config = dict(
    num_hidden_layers=12,
    num_attention_heads=6,
    head_dim=64,
    vocab_size=8192,
    norm_eps=1e-05,
    attn_scale=0.125,
    parallel_block=False,
    init_std_o=0.0406,
    beta1=0.9,
    weight_decay=0.42,
    lr_head=0.00933,
    decay_fraction=0.546,
    final_lr_fraction=0.05,
    batch_tokens=131072,
)
Each number is 500 + 40 x the weight over its row's rms, rounded and kept within 0 to 999. Layers, rows and columns count from 0. Numbers have three digits each. The size before them is the row's rms in percent of the matrix's.

# layer 8 MLP up, 1536x384, rms 0.0383, rows 574-714, columns 144-191
108:578522489428494559448486477574503479457499492479553587495522528552531487597413503530463508443526526483495490468536501497534415475462499472458500
097:541440520447582504473462486458461445571497521472484485526517429554500442483520474426451469467464518501507463519512495572529492461569506492522558
092:524465583475528525454528433517472508401559511523581526503488550480488525458494442566408490483480496482508520429528450553473431509506439531559526
093:511557537568545482550537521521471399480455521489516556480523514404419485515589454429511535545504529521464527451498539540540491439466523492485499
091:476483578461481496442496479476472446532480486470462518507523514476438495508461583478501437520524522449531528531509461499568508538511415531480522
109:510472482489507451524516472474506466473510521471504447458505465501479507618558526618517548541481432553458462472438490535513495494519469429483543
110:530486494481521472506490515552564477531447453448499515421514479450439484493459495473494501504473540444552509476514421577547477436562479522527530
105:573534552545436450500475556461505498481504503450544445514519530499523523492478481540436505494515495516501507501506484518490497453580531468501600
100:476556498537473553494487455518561519488564475502496486455501437538530506486474421538445477451491542583510509510573480455530451491496566458478515
091:522522426535499484504484470464502448461386505504612541468534515489511519483464514553485463478472456542539498428513450515570495449485409427541545
095:546506506529501515448428513543581574557502478494495476533558507471520500506430490501486499476500499543519547506469506562492515412525345539458532
096:472483441459509512408427461470511521447424486478474468496507491551476532514464599491448436453478505516520490450505518528525515534458433457407565
087:522530494541520473468477565529468461551570503462499466410502531434430533467506410541496559466531603491494509486469502579504458501499554438451536
104:490596466521493549467451460503495485547466482509506508513487504411420438448410518536442550463570497470552471458480536481509501581527495542478567
080:515563509513467495477450549460451500504529524526514541513437523433425510529461517538483560464473552462496495537484507522494384510501440495472451
103:456421496541611489473434443433440472568547542491485548536542480473481455521444524519478555496508470527506530473441435514571605492525433490548449
099:562578531539538464474460535471508413502483484486494529483423492539530520457497442438522563509443481506495498488529510485423430454529569532494388
101:481502455502537469495498514523499466550457553492521478487512431450525513567458508453507531480498569473438498514450462549506569478513489461487472
103:508549462459491504431440510469537462493492481481421551515520471521509518462510477502503498469428529405535533491532482469518459444467486476494462
116:462468462544462460535527476514519455473503433502489536518544515491525501486557508396556551425506484559504515580498512470529521488454503490547536
104:446441489518485438500498505542461398508486544479515509483474532480498412527415558535508493466468424488517539447514452445514508449581539467506533
085:503514520508462580480461504482534444532456508526498506526520528458507471530514516554522501474599539481458514480637477450558499513538546473448521
086:460452426599470491479519448478542511474524457508501476534528549535548476529437500432544440520464540530479510499505501488530555440444579471496517
094:519499464502489503514541488530463448413530442509438475551532507442531521494541489427458487486434540449567482366452450451472537510519519468510531
111:484433588567503509530468462527525431444487447459577543502506485479494477525464536435446513461383473462469515553532449493451489524448461594466510
105:512518560545565513488503515452541531509510468479545511490537494475479497472443475514492501554497492478494444486536416510539501541540511485595494
098:484504500474419528425617438496510461409415513455534538521531465533550515470475552511495547468500469433454447563534478564534461495414445468542452
105:536481514477508436534501500548494456485482492460395535458528477512470534513510476489498452398479502468535485472500524513474543507513548488444453
112:545551531516504506486518463510435456575481498498503463550508507564468503453513500470474471479515529510492503523474534556483482516557409551512519
104:510568593503570445406527516477463471483511541494501446446492392464503434459489469523537450503502482502458498542556521525494518436507499507503447
096:513504461517561529499577475445454509462459488498516435442489535487465434563535563496511525531527496495552549447460520514547516539492455455538526
093:513521548536540534509424588527485485555496412495482483487519467441480432557476495526479436476503534457524501489492521489513539486512507504501473
104:509578464500424465527449556506512501430468495477525498517545381519447498515480546534504569505473517491507469502507514500489505411437545477459493
115:477489454482456515396516590434466503531484480502528487534521513507486443472469548564409560412506442486495498541473448448569497527510450517481551
104:560461513516487494480435578492419417471543514493456576517493538482425527543539486572415576483524520533509487510511518519517383497587585496522464
101:527499520461416428505478488480466443480535516489517506499524569453460399536527563454565529470525438535509484533572465442511446501450479494464474
101:536480552434510455482552536475567532463487408499519459468517465483490384458440533513471464552453523502551514450554542461464516485452390616474452
107:510544456505512473462502559536480451461522524499414575488500504455510462487500496508455469480558485569524480391453528450468505464520526481495464
097:486481522449470422510484477491516449502474503484423477497526485432483457459489511529506497447521467516524511574534536558596441508497488471424519
110:456551463464528449438536534504460450412546502516418507446472565465490523451528556507446419534530546523531523401520495490529522515509499476519516
104:521535540522511456568504525519463514487490523528509589500511504475526485573510505458565449431496536518496538473439442483589473485497579504445574
089:533506503520430524481570498490519495548478520478483500548489479500412469462503412527507481530533477491565522528516463482522530462539552519555485
104:575416532471451453468478480508449494520508436475447514426533532539559518468524446457524536541409501524480465497544450457517536513563491530420480
100:526526460416462452454485500477547524451480522458434501493508448460439471493488577554584473508514502528546506423469572497436478468491489549512497
102:539480481481512439497462518488433518485503536518502515509501492470463446509440539613464503467527539534467478535485481507509465480479522469490513
098:490453483505487520526482524424481438434465475499506547472474521452529538513563465553483492550467410483558461563489434578494415449568512414499530
092:478493542511487525386550505507580462512407435488432598479520565488505572492464513534538460432507508511543600473528484468472430508507448432462545
090:504512456444414502470505520458489492483491473507432414524493510479522498413497497531513503454450515490525511530577462444548503488525504527502554
090:539505468538548517409527471486498541486556451518476486476473501519483543580446465503523428506468486511481493460480488480491458492516399472498609
099:517489494484436485461531480541572547465480485504581497460568512415519506479582487512461514483449507534509559462516453522511461485473416501490484
105:534448440560539518532403479521523494508460459507534478511486580510551554471529437487442509558526517414568499529503441489487433492571538440598520
109:499442439522533553478535530437479536428505507473512510467513572550528472536477415491516485456478481551476476534502536465498536490529497459464473
092:444512457525537545505514488486523519532446459501560556470479513564486449502510598472429529532448473426555557421466472487522495430517414524440537
078:493562552448523526477475448533546510489402492457474555456463455504452483512490525556465460486512509544526530538487445509498515510482507484391500
108:491432528504459467492531487512497513518507483475469461570501518527596487469488551561493460417512517541467494412496470466460401479460423471432516
097:513525492483573534479534432497496460455482450492500539410534527502488535514509505467542569452495562444519480436442485496504486497511445479406507
094:496466511511483429461500465550515473527488514522478536467565474550519460437475480520505417527522499511463492522513415455506448484545436526538440
109:461544462495481492447431460558428417504509469461532531401492433478462479542478521555577591471475559477515521460471466519547563495477452535509460
092:515492472562500544403509499414489526438483507455523441546578509548545406465464510562537475483505570499470528490529518451536489457501466513523529
099:517485475525588457454546484479545552440546401506489524537517544503424508576465469533488458458524479545520551547459556476502458545450519461472511
099:511453495541489464501474458570514539503441557494567520484479556465566486435500491492398487521487495534525525483525574555586451472503546441433509
095:596557509551417499406537473499484447505532476458531436466562503497448497478435532507484464479470547549530453457507526460482506453586485469551506
100:540460485430502468424505482519539505563509407476473483551574495528518529521487496446487501461462533426517498516522493540531495515491550458431483
098:481415510466480493496543525427526478492454518499428529447499551484452464467512428569512522526522530466515484536542471406518493481559482503567457
101:427365554514482496518409531518482548503462468494504533516518530435474481515503521516506419472449451477542464489511449510534511546501513477516549
113:500459547521484493504467505496465465490512462455529593499523577410438517519552511483445579512508537506481466425543559403567542486502525509480630
104:494469479564495520427455451510478488502505497488513548474544547570509473513573544478494561495579476526502517506513547481504493490567482469518510
090:525483489509458486463597512485461580509503483505540490523511511542493484484525518489506540421446413532425538461402452503495448492456441536554581
091:530563518520458476449478550452448491478448482518498508468495534458473485523441526594433506492519540504618499429510478525572457513499490451552631
109:474498492492548511505490499503489548524512549488455466486541538478458505570468525513414581443549471502515477524471544418516500489502438478583397
100:506533486487510486523512453485471463463466468489522594452528498445509491514467488527499538520494495461478544503458517465535462517460533494462483
096:546500443479411524415512461513511492473491552502429555463531477483492521537519505582515565461508484446540496487494413589537460484393499470488490
083:514534490426472494513401454483480476510531510501429427428497441476511543500512454524482567446414555483502450545527439544472550490460495406440500
085:443512451487491481544550432453507520537470509518582540513525487493486442530462544531445433458440533483453424470465450500514422467476540538451521
093:535517452510465532487498586377495447448493496482485515464499496454485508501540565541548444523490550489498489510497448525544506443469521499467580
107:516514506526546529494480501514484499479465430500473511513548550562505487449564500573497502561523492503511538530476526582529494440412454486536451
097:479577619511536551475521464401516503506521497489541456465542589522516520525545480529537509492491539539514478482479546444483481536449438520494466
080:522546505517492531478476494495518504531452519489434476488504529504487416486516537510503480467481482488504536459413532581411545529504468488537482
113:489448531471507475469527486541454535518483483472486499446541461513478471515476506520475511495511438522470488551504499501546519483514511441477430
100:464472491486570491519518482509492393569540505481406562406555453529503526417501527514504461515527535458525436482504441409513509470524494467416552
082:483550448450445470493443488519472595517421502446508473509477592520502544501457462505482522516519484485483512454525513496450480481526590532478458
108:486539525505552448540472548495537513541482419465442605486560518450558541414473445455531534464521575518473513554551534556530493455458539546496455
107:521480488456504427557523452493478505471478515463530475486502592517567473563482614460513516549496510524459467455617554479481476510477485488478540
099:528530410518469446491540433470471479541497471490478475446532561553511527522548473515460508482465457505482468500483538456459483477505516521484511
081:528494493455500437450483367528552515542476472515515483529496473450446510506538530594445566444478533478425433523524472494534488517530508524523406
101:555532562529525496494491460480518403461524454475481534499532547445467470453581499492493514533491533441488490496545530516484531477509460545459517
099:424503434516510508511456422571473403539473422481524457578538522460515542458467475509481499490424451542533541483446530525582471458509485469444483
100:520492499509409451538569500527473475457474496458495476524544535434536533531546547536515483535486522524439466505505540516469464513480433487507524
085:492555512486451545471499486514515443464496460495496547465523582490569431391524611479496524509554545544543522454443498473528466559571543441569464
100:494524507502464445524455590438502463443504512493456507452505502489438471371455534480461505540539509481522489534490545474521494422507514516545589
102:523500486440437483470480480507467508439515526472484485437514507453466509507475509565501481466463449534496439476573503475526442464435489458472523
089:488490513511539568470477449497508527578452500486505498489503464463461497478458483565560533467478531502514525542577500500496572475478506456519420
104:531490464614477470470476513443539506511497499496537501527504533433436396473496479545481465531572478516490490472500485452492482533495537484523430
093:529463434540520481519561497474522497552447507489470489462470488414436507572461614471466548492481501445529498476556470439540466461492428522427543
098:500553462461490489528503529471466492551517479480426500494479572460572457499518486535432434582524481497534492505522467550489512472446517457479570
104:527514548486545554475484480495502463509462522464540511498503521515519469512575595518471566549463584521508553501516446491531494524520548515539476
106:489545520520535534457512467441433457499519548469507543463450566429463505478543485572503548507522578459453504511535459543493462504459497543469544
103:519504589552449564485516515473482499539479446468456518436499462532534520506589546496538403530546513555473446413481444562475539530532499499566527
094:516468488451426496497488505495457454511455513463471437491507512550528483465468515523483498518545594508485531506550509567564436470493518500479564
114:473520556441467576469606453575484485588467552474498532480515497472554522470464559485516537495541455498516530502571524489532478460492464401442509
096:470466511505486521457542440462422467499479467486488537471513497565545440447605555475547459481456471540503534467426398503524497556486497479496536
098:501516470512461450478545478469573477501452483480480518485514522524466573482483523522455543501465539450508490441494549540523519515453520455437532
103:533444480493498462540437516522469475394499501458441429521473542552465500534511518492448470444530524510565502469495449530478536483472514498495464
094:491484553488479557521590460470454490538571433471471539570517587520543480497561565519526553506511422561555456504516441470538492521475443449564494
111:461478583519419491534510496451498492530462428474520514455478565557538509540441543444509513491453472551548500523550505511476505464496454526469536
093:525568551513474449471509484388531530499499522477492468512543558508444555550523502529481498513497464461470506466517509473497497501490516532455461
097:530508415527524469471486469497527496502535518497543468505524565534560484508454558540462525485573469421485425503522532522489529508509448495430531
104:516511423528588437492505504494455411497494490515568505439551496401422482519451491507440476454432473556561487432503534501554578524491448489563534
101:546506481485452492427505533503446495468517448492465580551562518429511477464495599573490551496608528502491502445515555428517488506461457511517455
093:425480470482547462445468467491528503468499523502534511511466551480531521510396471429462461462467478460496489443507517458498518479518467481513543
107:483435533416438478534461428507469452531450556510515520458491454469423476501491516537454462455459627578471527482496461472489562463524465566542525
117:509459543474444491523541542522519478411489472472498525474534491406478483551465494441504410455496493490497553531493460526444502511483452512541525
107:544460461473485536499510438511526459506476487475502460484510525521484511484470537532533460492483477480558492435490485527503488492457505565476446
091:468532442512547547491445529532503497515501569481460494600489496405480421521543557519524511503518581461516507588427537509510572523484477474537452
094:483461487541510474471480494552495487538512509532496564463499475493439530463545482467490501484377531579518489499474518466482449569540559469512510
106:471534528535415441498526503481499574463488526464453429545500559505609528497447608502495525530488487527499482448500565481509497588474418493558491
093:468503469507493514500576517496490415552532495457481568558483438486506450430479474506512526485508456463524556541538502483488518522545568494533511
086:476545463478503512473479542488548560430504420521456428509507478522530437559543566471546522461493475539475464479459548453561566538449517429444551
080:435486451484413523440500459495537502490477452483509453469539507525603488588503557410485516545488529482534500526549570536529494399461529471480460
080:494528538534444426458526506483516467512505431558436567537526485423553464491480527532527445452540524535475488480492480434473469448433480522499450
105:518466504559482520451532531440470493509457425466446565469547563437463537504503527499504470503508510515486541429517540484499471456473524523505523
080:531432537473490489432501483509517480468509493481507557547517537440506488545483566538492462514487494511515595536470433482538449550529472483551500
095:439448503530510496471563517436458514542480496486556472451550537445495466492464510485474451449532540538486518487424458448517448552504477445490495
106:502501521468490472489505512549520546468501489485479421465449494554548551483481552455501546453493531514470513501474551554506543582547468493460486
102:495374453512477492482514522516436491466540511463519510428565517506514466528535514529476522451547534503438530535455486447529477432437522501436482
102:525468522488471555485548399482420458536537498505505518516510554479590459494454460499519437389500463556537529485470457456541464509517477451499505
098:505483474499490493524428504541556448486500526472543457503494445440547494556544489526514580468472468484508491490520541435563597485546508473558481
091:408475524513568481497484521494514530535442423494531507554503593491462468465511517514422545466565475423488503495486608475527462494528461526440578
106:577481540469441485493516472462417446512482520473570487578534468451512474489456595425399495507420536486483494499495474453587512447518492489492483
108:496429495530516440501523482525536525499462447473511472477517557586515503516562550507561535442522562523480519490465591506503506535545579538512572
084:417567544498500452585483512482529496561470460507511535511489515560450467503490494529468465451483452502463577555507434474543526517454550477477507
107:460442527502481556497449541508506443494465522504581504522535521497486473482470434493477496492495498515520473582447540499473475470477479570418505
105:510519519527431433504511530418399495424466497459485530548495497478492474465467505557512504518480501476488445436414543510549418467468524515579510
084:490524497462523511528641549461542475509498450508491491474540495464446437450446508553502433487466510529540449505437453457542514425457484552536533
105:464547531504516530468522545512472471499520504446513563467498411478412462528476447478487497489491555506498535499501530456541529528497508485524508
087:468492500508555534504504507482535455554456544504548527516491469456491498449507449433446521527502567481408505515452558519500557441542528554527480
089:507456491556509459485482425475519516511641544477532505536562574457546470462518548450514469581427531468553391542476444559412468506527455536484565
099:543512543443433455503489457496422477416457532487489507461536573510422468510489548537503519551513455524456507472582485500540511478475464563476473
101:532522509506517435458534518523492379489475477454540433492543511418463478553427509474493511477503482459524509566497451508567521494549549497457535
105:515481415487534475509506553459531553541459542477496507493443523499542487471486541533472447488605520484490475549533474505583408467516490546498466
109:511516471480528570506477502514525516452551505476531536517505502448523489516465434532429528457536526491524472435578552505537521524508474500518579
# layer 8 MLP down (transposed), 1536x384, rms 0.0332, rows 574-714, columns 144-191
102:564465510491440549562543511519613491524484576512512518470446497441482496476519484500521518435456532519473491502557511470508461469448495507512536
094:508521459498522525528484468490445470492498482550549501575525495470516549446509432485472517447478503469501557463470564536568489527481535462455501
102:489535523486469511477497461525490497459545587724537542602494502472553474448502464466534474492462516504480552514494420461465512542514468507547468
094:478536420507493516513498488520538446507525512462532521535533520551523521508550509495473500490515523472543465462487476530562465509478553584492571
095:373477459460524499432558486565525443500499512658492552528477507522512458527573548492506562485387530526478525520478501531455494459507485482514508
105:502507518561556578508509475441502506492560481650496448519476426421478461491564532457470591507523571500494446552390481518507515422465500524477454
105:512500500503530521476407472461482464496544548378468531466551496526508483498481474469511489483567506474488475513525500511476519454476533518479496
102:520493507468558463525439498550437448511506529412492461371500509561529489544476517530442492461533503501515502539552508586520515520384479546552514
098:522515490524443505488461514534434536479458463468504461447491537483504513443551481573461541510475534505510495543523523479451507481430453453466485
092:492508514444494492501507454489518513495504514775563532494485495439436475548386506492471558521456540459531447453448433452446550467482542484490509
097:579558416485465462460514514483511450490511547519518534459498488540549532535520532474521455489556515499552503502479507465427437461540532514525526
097:453468445482433563526531485489537473444490478534488504489489497456486452429486425543541493454550456508488493502547504508480496560475502502552551
094:500496538500579466483557429533548477506486475500447480441470522488495484548545554480590509490518476482536502506529448462526522496562481487488405
103:490426534470419483484444474485468452450498474574534523402517516581478419477510481604467508443543426428506486530491475508452447511505450578474550
083:489525512502520531519524494553512499527525585841539517528485513503489491556452495514489553559528490475486539496531517521474575483507538550464520
101:577563518483411544525529526485621523530482481550456468443484558424516513488482555479552519530544511475540460479455500444554491417474491456566449
097:534532440499477458540510528475510536582489554551492521498476495460501527520471459537520477476556552471484466461430470530458468485495459495526540
100:486602574454438528488535522483483515512523478555533468522475599535522476535538430548531514518544476517508449419461467499467475512439460511477480
102:446562534474494480519467509504457482536579466574503515484469521440474470580500511515508497477505486469513509437487458524480494540464536539495417
110:368537476498467502492544502470531503499518492528478516426568513501544508404498520457464575470538519481544531578528497511496482495518501519530446
101:483517415458434508552511443507522556550528508488505467552456486463589465537456544506530539570481526480499457414505542497499475498500503528498466
088:539566483493423544524430524545495527468410486762470495501506597504460402515506522525507511527463541473511550468486525543483490490541510502483590
092:492507421477521493524506517466494498552529520632476524516440500507463518476542501492495517458466428447472492482584531571507440508475459513583463
096:529531520504492508559554514463520443491502497536548509527478417544465542421535520423458518572512529464523491559476485499487519435552535513581525
106:547470507517442457490501458550476504582501532526514482494533443402567424462450532436464602526502506484515536500534508471441531563527457507465491
103:506448453482560474513477433517545567490520533473518492468514494518492493485466468472449471527439508456435496515554512512527476549577498434519486
096:502471515482522515530508524429524490445480501497485505512473494501480525512449558500500476483443514509543519513489476455502514452390476496534494
104:460531512502515522509443458455528515557527477526463541511564429501427478495439414503489534454434440492532483455567487546572578474488511466511464
106:489475578498486520558484475482567490557530435478440556497554469553481529497502534465514478535536511542469513568458536554543477456509504544521518
104:467464479515506531555544575504436464463503486569486519515530484538488497488509513531528569475463454483447513423468522504469464501494449486470461
100:521487526514538504485445503490518483510522518528584508526482486508421559431531505566464504547476423518515518466520423475540475525520438477477491
100:540540555487435480556474477566489532478506450525470507532445547548548465521486494452533502526540496504545488450524462476500529556488498584528504
103:502487549538549537552503529508476476492455482495460526516462505523525386598523481547490500481501512446448506536503445456524587506540570471565553
106:544502554447542486473542560540488522432545464524441490464563499467490521512487529524472476487525539531461433451457514485453489505569451496573515
099:512455512581551503462445552484403449531546517575411467491549517492501540541523551493457539541559493493522532498502509455453436490548543532553509
099:482564423480446483462568481569414561613607502615526519486537461417473504484431538438452534466422533488485481469524463565498483490502509477448536
103:505548500493488468459539481497515474487476445660490515535492544507482505454393485525458409519494479432548451472540511472527428483457427555454444
106:511522506529496475469429461479516476595546531505492501484487515505492496504473471483541487500522473510513548516514401541504473525541536431568445
094:401462506467467435511515489522528489463489538554474479529479493575537541446484479473437503528495473502488493547613520518538380532519455380471527
109:430503519522584513473491500498513456540531553472586510466514463561438439521469559508477450517509541496525504464501458550521464513507512503457441
104:507549514580487506513417493472564497469507468588461554469501476450540490588425481501461537503524512490521545506518490494556478503545497488491480
097:483473459494499552522529452497549454457509475467502482501467464482479532480477453514479428507489491448504550536492513548554484502533494489546499
103:529455451464523434435438492526549582509492482453444510408516507461472528547536437493470443481500487453447469470509514506486465601457554506520545
100:551503459479556511441455438528472490525452501543482525558489437537558506463477525582489420547539509447527497544525450488490497467579433526415483
099:513420416478541496463442548504444518482511515627526445513473487472502535576506504496481524551430512489422501508447527519545539499458531462456517
100:522546585477600502458544531517525486509484502669468567487484436504504501548544495542521598507567497457476477558535446526539499505503481437500497
103:483526474467533514516474496517567514568502468676488500495453545446526526544517504498512563442499512541494634441483514525418487542501406473514518
084:497520523380459485421492538494466495508476526701540574472474530521530463495471514558476512447548501547546466489572494529494499511553541484457490
093:411539531560527517474528478450487523534564499705497500437478444550559532610508475492471500503490518503499466450431534432516441478475496470488504
096:533473534460512464528481506586482557514451515548568449468396482508439503371499522518548504491482500500483596504505554578449582498476516525496507
101:467471556500535475466529489465436462541494429583533489553554481505462483593494502482487433538543544592454497507445526526562536520487530484459543
101:514537455458553526509467371568511483524607593484498466457555451492525461528521521539489474515565499533538516493460570495509578587483479515507518
098:452482505457552483529566512488484505502506457599491479524595547436495481406517534563478519451469515426533451470519451434477520524475421507478484
081:514467582403523524531512420547506490505331522640503531534429524536422508496513449525523567502533533572489533498498494515463551494475547486527518
115:563463489514518416489535531474539541474479476662503504513409519469507518508507517611448493489529514509505501478532484536490531613538550397571544
101:506562546471495546527425447506608430571534511541516467508453432484496505527468548498464533506534517469529525586489466468503491547517524581509482
101:492541523487529461442477480474467497503554452809536513512532532490476487444521534463536440585549511477531452479528451442480504528569514507504481
106:541533469542460455508486518552444470542547515497425463505519447527545482494478445549511547554468556504478550610488439556522521477480467478494483
100:539483474537502471471482555482508543450458504364467539469485472487566548464514507533512490537570490546561520479544479489447484502524556535490525
101:527515426478445595465464445461419556504468439637577528518512551509513505512482549469551451465508445538540496512467483486493403484447478485498482
099:484464472520521526466494466566523575496595549459543493513493536485423514500499498492503575478444466436464433547541542520448498522509538484508548
100:530470504548471512537490519536519425429499516389505487486523518496487557421555407497526456454508458495452476528491526520536427536550520505492449
098:465519517474486602478475544523471512592487487540549504494480496493541477476582449531473532526499506543461498500407468529499500477501528474512471
098:442432435500408572542480552488497495580499549569466516524518487531401518508537522555504476516559448484457543552539449469482491517551510501472455
099:502578509493515523469506442494501482537451466626502483569484471547508463607492471515485489458489489549543425471535463479571462478531487514501525
109:517460583484434513522477488505563423457531482548491480506428517519476472485516492441449512472594440473461464476454512505509394536479511567541561
105:511510513461579479551551514501556563524543509564523553471564502506504479570506518451457505489585521559530488523586515502470415524557509499488416
091:529501583484567508474531526515520456543487515713475498461535530487479511474470503429526525494509512510491450510501493497440527538400507496567497
095:453479418561462534431446459550527462548557455639533529471506452529468504534497511428411501539467500510474492512538520466502467468511503599506474
103:474512465477543451573453534513521477486522545516441522616520482498559474471555504487456487525531478491593513475493546570482468540480426510523515
098:479542446581469554471485508493459523511503536448528475593586461513506456556501529478474497491542534492560535532501507520483482467509517446432500
099:630517458459499514519534546515501574452533562705541462483539536469511488492522598442519475429477569558510478489460514471499488444559514403562498
083:495521451494513550432477503501560514485571417639563483458496525465465490551545481493544545500543510506514449452450485452501516512454504503480536
094:441484541433453521470528390539561575501484540733522495480501550456512491545493524476505506556495527496567430470467451532433501509508434520512471
099:410447480524515543439449581503525523489550507537503539552560469556520546466625487505547549542477521449531466521550479478439508565488532494492526
107:509520486543546534437447501518509574534507513538490484510548470489506465526458523559393498520568551499499485499508438503490525489536493462507507
099:539496533455497510520391509490563523523482486550542517580467505534498513465464462514522503481472492449521444537525496436519499435532454536450476
091:549486512486482497430468527419459486497528482619493501578462531456532479436491543526523458517487486506458493515485477520489497443531514565543441
109:487434499533507485493445482471505483537506506489520484517437444458455470520435480556506446537449521480470447494511470492482487502515460467548509
104:542472452440504481489495421471508486511609406567483450518517488506513507614511483491524508466498498524543477497534522460569509513492530471526513
089:520483446525580491509503465542476466471451454624476493558507490509541536528565531545520472497494561532539524499497526413499480540550449480553507
107:452463492533419466490524430519486526523492469498443517488461419531508517513488443511571478513479567618493508516496536470527443467540556520446480
104:437544376502509403516493493498511489457444504546478464512493497463560569512486549436525559468501481476531549456476474526557458526443588405415505
099:523496408502533453512511443490549452528474483510462494500498539517500540533590518470477491461542571497413509468482555435497504495495532548513476
082:552472495465529534496526455468493534511586469678524485523470515473521508557526490529493527502478481522517448493577500478526499477458530487490574
098:514553566515519501468530478524512523534480477428388478476465452468484434559590515511453468523507512541491535484501409472448594468491488549540571
097:507427534451490583531480533477528571510495474549559500433521473512437462562539456495497494527445522445550479468419520527490501527505488481477430
100:399555453459463532498521504532506462441422514589534541472458486478497440523537485509491499502463549412483462524523462503449542525554536446476467
094:465527504493501575545462522556514478502490458715526539459581566519519441507510555525542508536604509510463500505447516484513475533504527441576544
099:471485446453527522477496486554502491503460498573444443484486474417481580482470522497442477505529483457435540445567513480541525514532551570504574
101:488463531514532548494495507524504448587496562546506523514524522500506540542436481477471521506539511492553481486481482530485568509482451524494481
090:521540470538529494476493520526412566437420487636465484512548514429513512487601563505506499512496472550496456478525521465486444490499487493507557
103:515503499575476461458445530515452445471467575553448384484575504512569478427475465542526494522488513531429469519471492518513450518506486557456496
093:514495509467560503475491535541466453423549507630469566543474514571433536543531466409412474448458543562510458536483474519503519471497484520451525
101:518446462544501437534429468459439467503521447501519482527512571535534474497567451573544497539481419492484517452539540501455494505517482449459520
105:428520498457535508431467516556488438462454504506465467501522510562520483575455502481540536487557489452521540456461499453522511496501470553500491
109:485534499499511494518467503496557551505580448486457488427536602532497530491483536455437484461482484441520513547563486514431513551548500506468457
101:525543402526477512507460541489539506516424491457552512451519525522452547563476530536451476487421535513494447493511497474458505483507514494482511
092:533488515542522439576477483519538466538564419522494498508547458452557521525477484454478494538533502475590502549533472512510490500600507524435534
109:500492494520625477537502465508554486446496519491518503488602471487464508507548512518464489495492518466481533505485522479535421531530495461518537
097:445508480475474503565544585441421478550542513534543561464493505547482524461463545561451458513507510502482456499425567519440531501516485467534512
096:484518562384462445520501475466503446433496510613513474537526543511515517552501555548534530570457531424477465513566487501548529425565504564482472
100:473516569500477525489461447464507552486502537474504438580493476530540524508527482437449506557499559535524536430506534474468476454492541440443501
099:437463487483455576559458527536543548474562477410513483450423503496486517472493498519490523409490469514490462564513495493465493498488478508507491
109:594475503415486537552460514497478451483473514473458512530497558488503532584528426560496528536505500503501501519519582501509520518538487529494447
097:540516546509447536514463441500508552536476506538570460564492638518499540416546502509462481493505462513468501491599515456439491513486493532557452
099:494473469524510443545471495516582506507483474576459542467539515489531548464502458546506570536547583485441471486513556501474611454534559576479542
108:495487493421564483518488476517545481473607431647448498493499466455457483495535468548476456466464523528449467426532477520501498570500496460536480
108:490513507477468529465481560512447459557542535661498517541453492520535446426533539476510476521528560495406522505514461462495468528454473527552474
092:476456403509459472496542486498537539493513529561542498550489448604470519509537505490539476568447524480462539410463540466497452469466518590461510
103:478527549453506491476458501575429493482431557645495469522546571540452525502486456484514591517505526569479485518408502559457482549485502552532476
109:531444513470516560481492474557559510523484408517485493499532493454533572591464445436471476543460510508450506515542438535481515506479521481485511
102:492486499492484503484536466531550438452470483513577525488494494503526467510545487451514492484524524523517465470485561506487476491416500581608405
096:528449511495442492543454529475504581483487411481479470455492540572533559429551517543517480527518491501564450452584407451493511523432512481473471
093:504528462570514552547444561448464477483552498692504525514506546451447536481491416544489582484442543511474517455411420567467508483513552451521498
107:447547467553455403537443471484487540449543474537509535456519462457559488487507603477551560493499578560460479408522531532507485447486476499465416
089:495490432507522564531531508508524460463524506451506438508464476482480518465527440561455432495500470453508552520480516543519487534502501492578523
090:432498534562471539516442542506533501471519409776469494491476496510538506521521524533550472503462545538508489504504473491491522515474543456428506
097:542523477528537473486479484473551484531441454508543499518555488518487545533443584491488486451493521501504539461492485406435466502520464525589568
096:546548501532491517508485541501422535509511444831508569520484528470561546503451540471497486450550458522469534534451519453458507477465491546541462
112:487493508456526484572527458524551527497477442404499472523529435513473502469503508509455391451432468437494456503522518454528517478582448506504594
097:522508518570496535458500533491537472547539544618496553490472568449567509446491506516457524517490520492476535542444469458438483578540426441567484
097:514444377582485543508506459446504469437515507611481533510478515528511453520534479492467499533522553527511546451426513435535459480456513476511436
104:403532516477493506452496460559551494603578534570495545522529534523515465495598508470487522562424513476469524532492444554502457512498457573521498
102:497389490505495481513493484479466496481504574530479511538425480483518412549476482502513495512560524461529488499541502499466486563480506385470500
108:541481458469504499490505478522513482490469552583490454479502473494569523466449490492453487386473491520522497508472438474524470540554439448549583
101:414498552495496458604504523464443529475461497499588507494447521546531510452502514498503538469439558548491496495457526505556482527436396509572409
094:445527521549478453487508518516547477520514485636483484474503470495506458562487483472439448516535583542499527448514550522481517519514503486560503
103:491547496563490487531478465576497518506504523459513410425448537501491521476535469484540534477505512491520509513491511462539423471511528461480481
106:493399486535512462501444451483511503478491580496453521548489490512503589530501443474537482489566478472511516432403519499518485526514577542504489
093:520520534487504464498507492475512494506495485716471518502454443474483481503480547505520552460500489526521587529494498468527463521515472502522466
105:547472482463469565474451544571466492499486485554519456461507584436528513511509500470474571494480413463467490501511521511567437481475565534480534
104:511506527530478496487556452495538518606449477468523525523493458579475547467505462522521542538473473470466485516536436528474437472474547495467577
091:538412481495505527520491433466547609506539511585437521500509493493505589443494531535530570465508532452507478482489499494551581452516495486476537
104:454531470552509477526455505482516474519543488376497501547478527501516448460476363469595526490475510454479523560532523548476479480405475496466501
092:520544477511475471525490450487521572459477480555419489492506517521463553502514589608490528493506546516557451454456432497454464543465437456429562
097:537480538473494531533470527535502472511518459493499510470438468498506557511449450541504479445517452480440599505557523431486534461486502456489447
100:569471437583561550485501562458557465473520567535554532564409443552533521537489559465478513474523494524424508424446531508476552487485504454515473
103:523572492538497464441548528426538521469503573435528505503565546583486550453462543511549442510532481461428506457516539531478454576491531515541531
103:507533486530448452490495474497544528472563483486572586532532507450527474524501440556504561527530471497472542557470525468647522474473453490466438
105:496518492472574497474471514484587429435563567460461556465508476478537532536500448476541507527473483541501462519482485549502526448473561517500523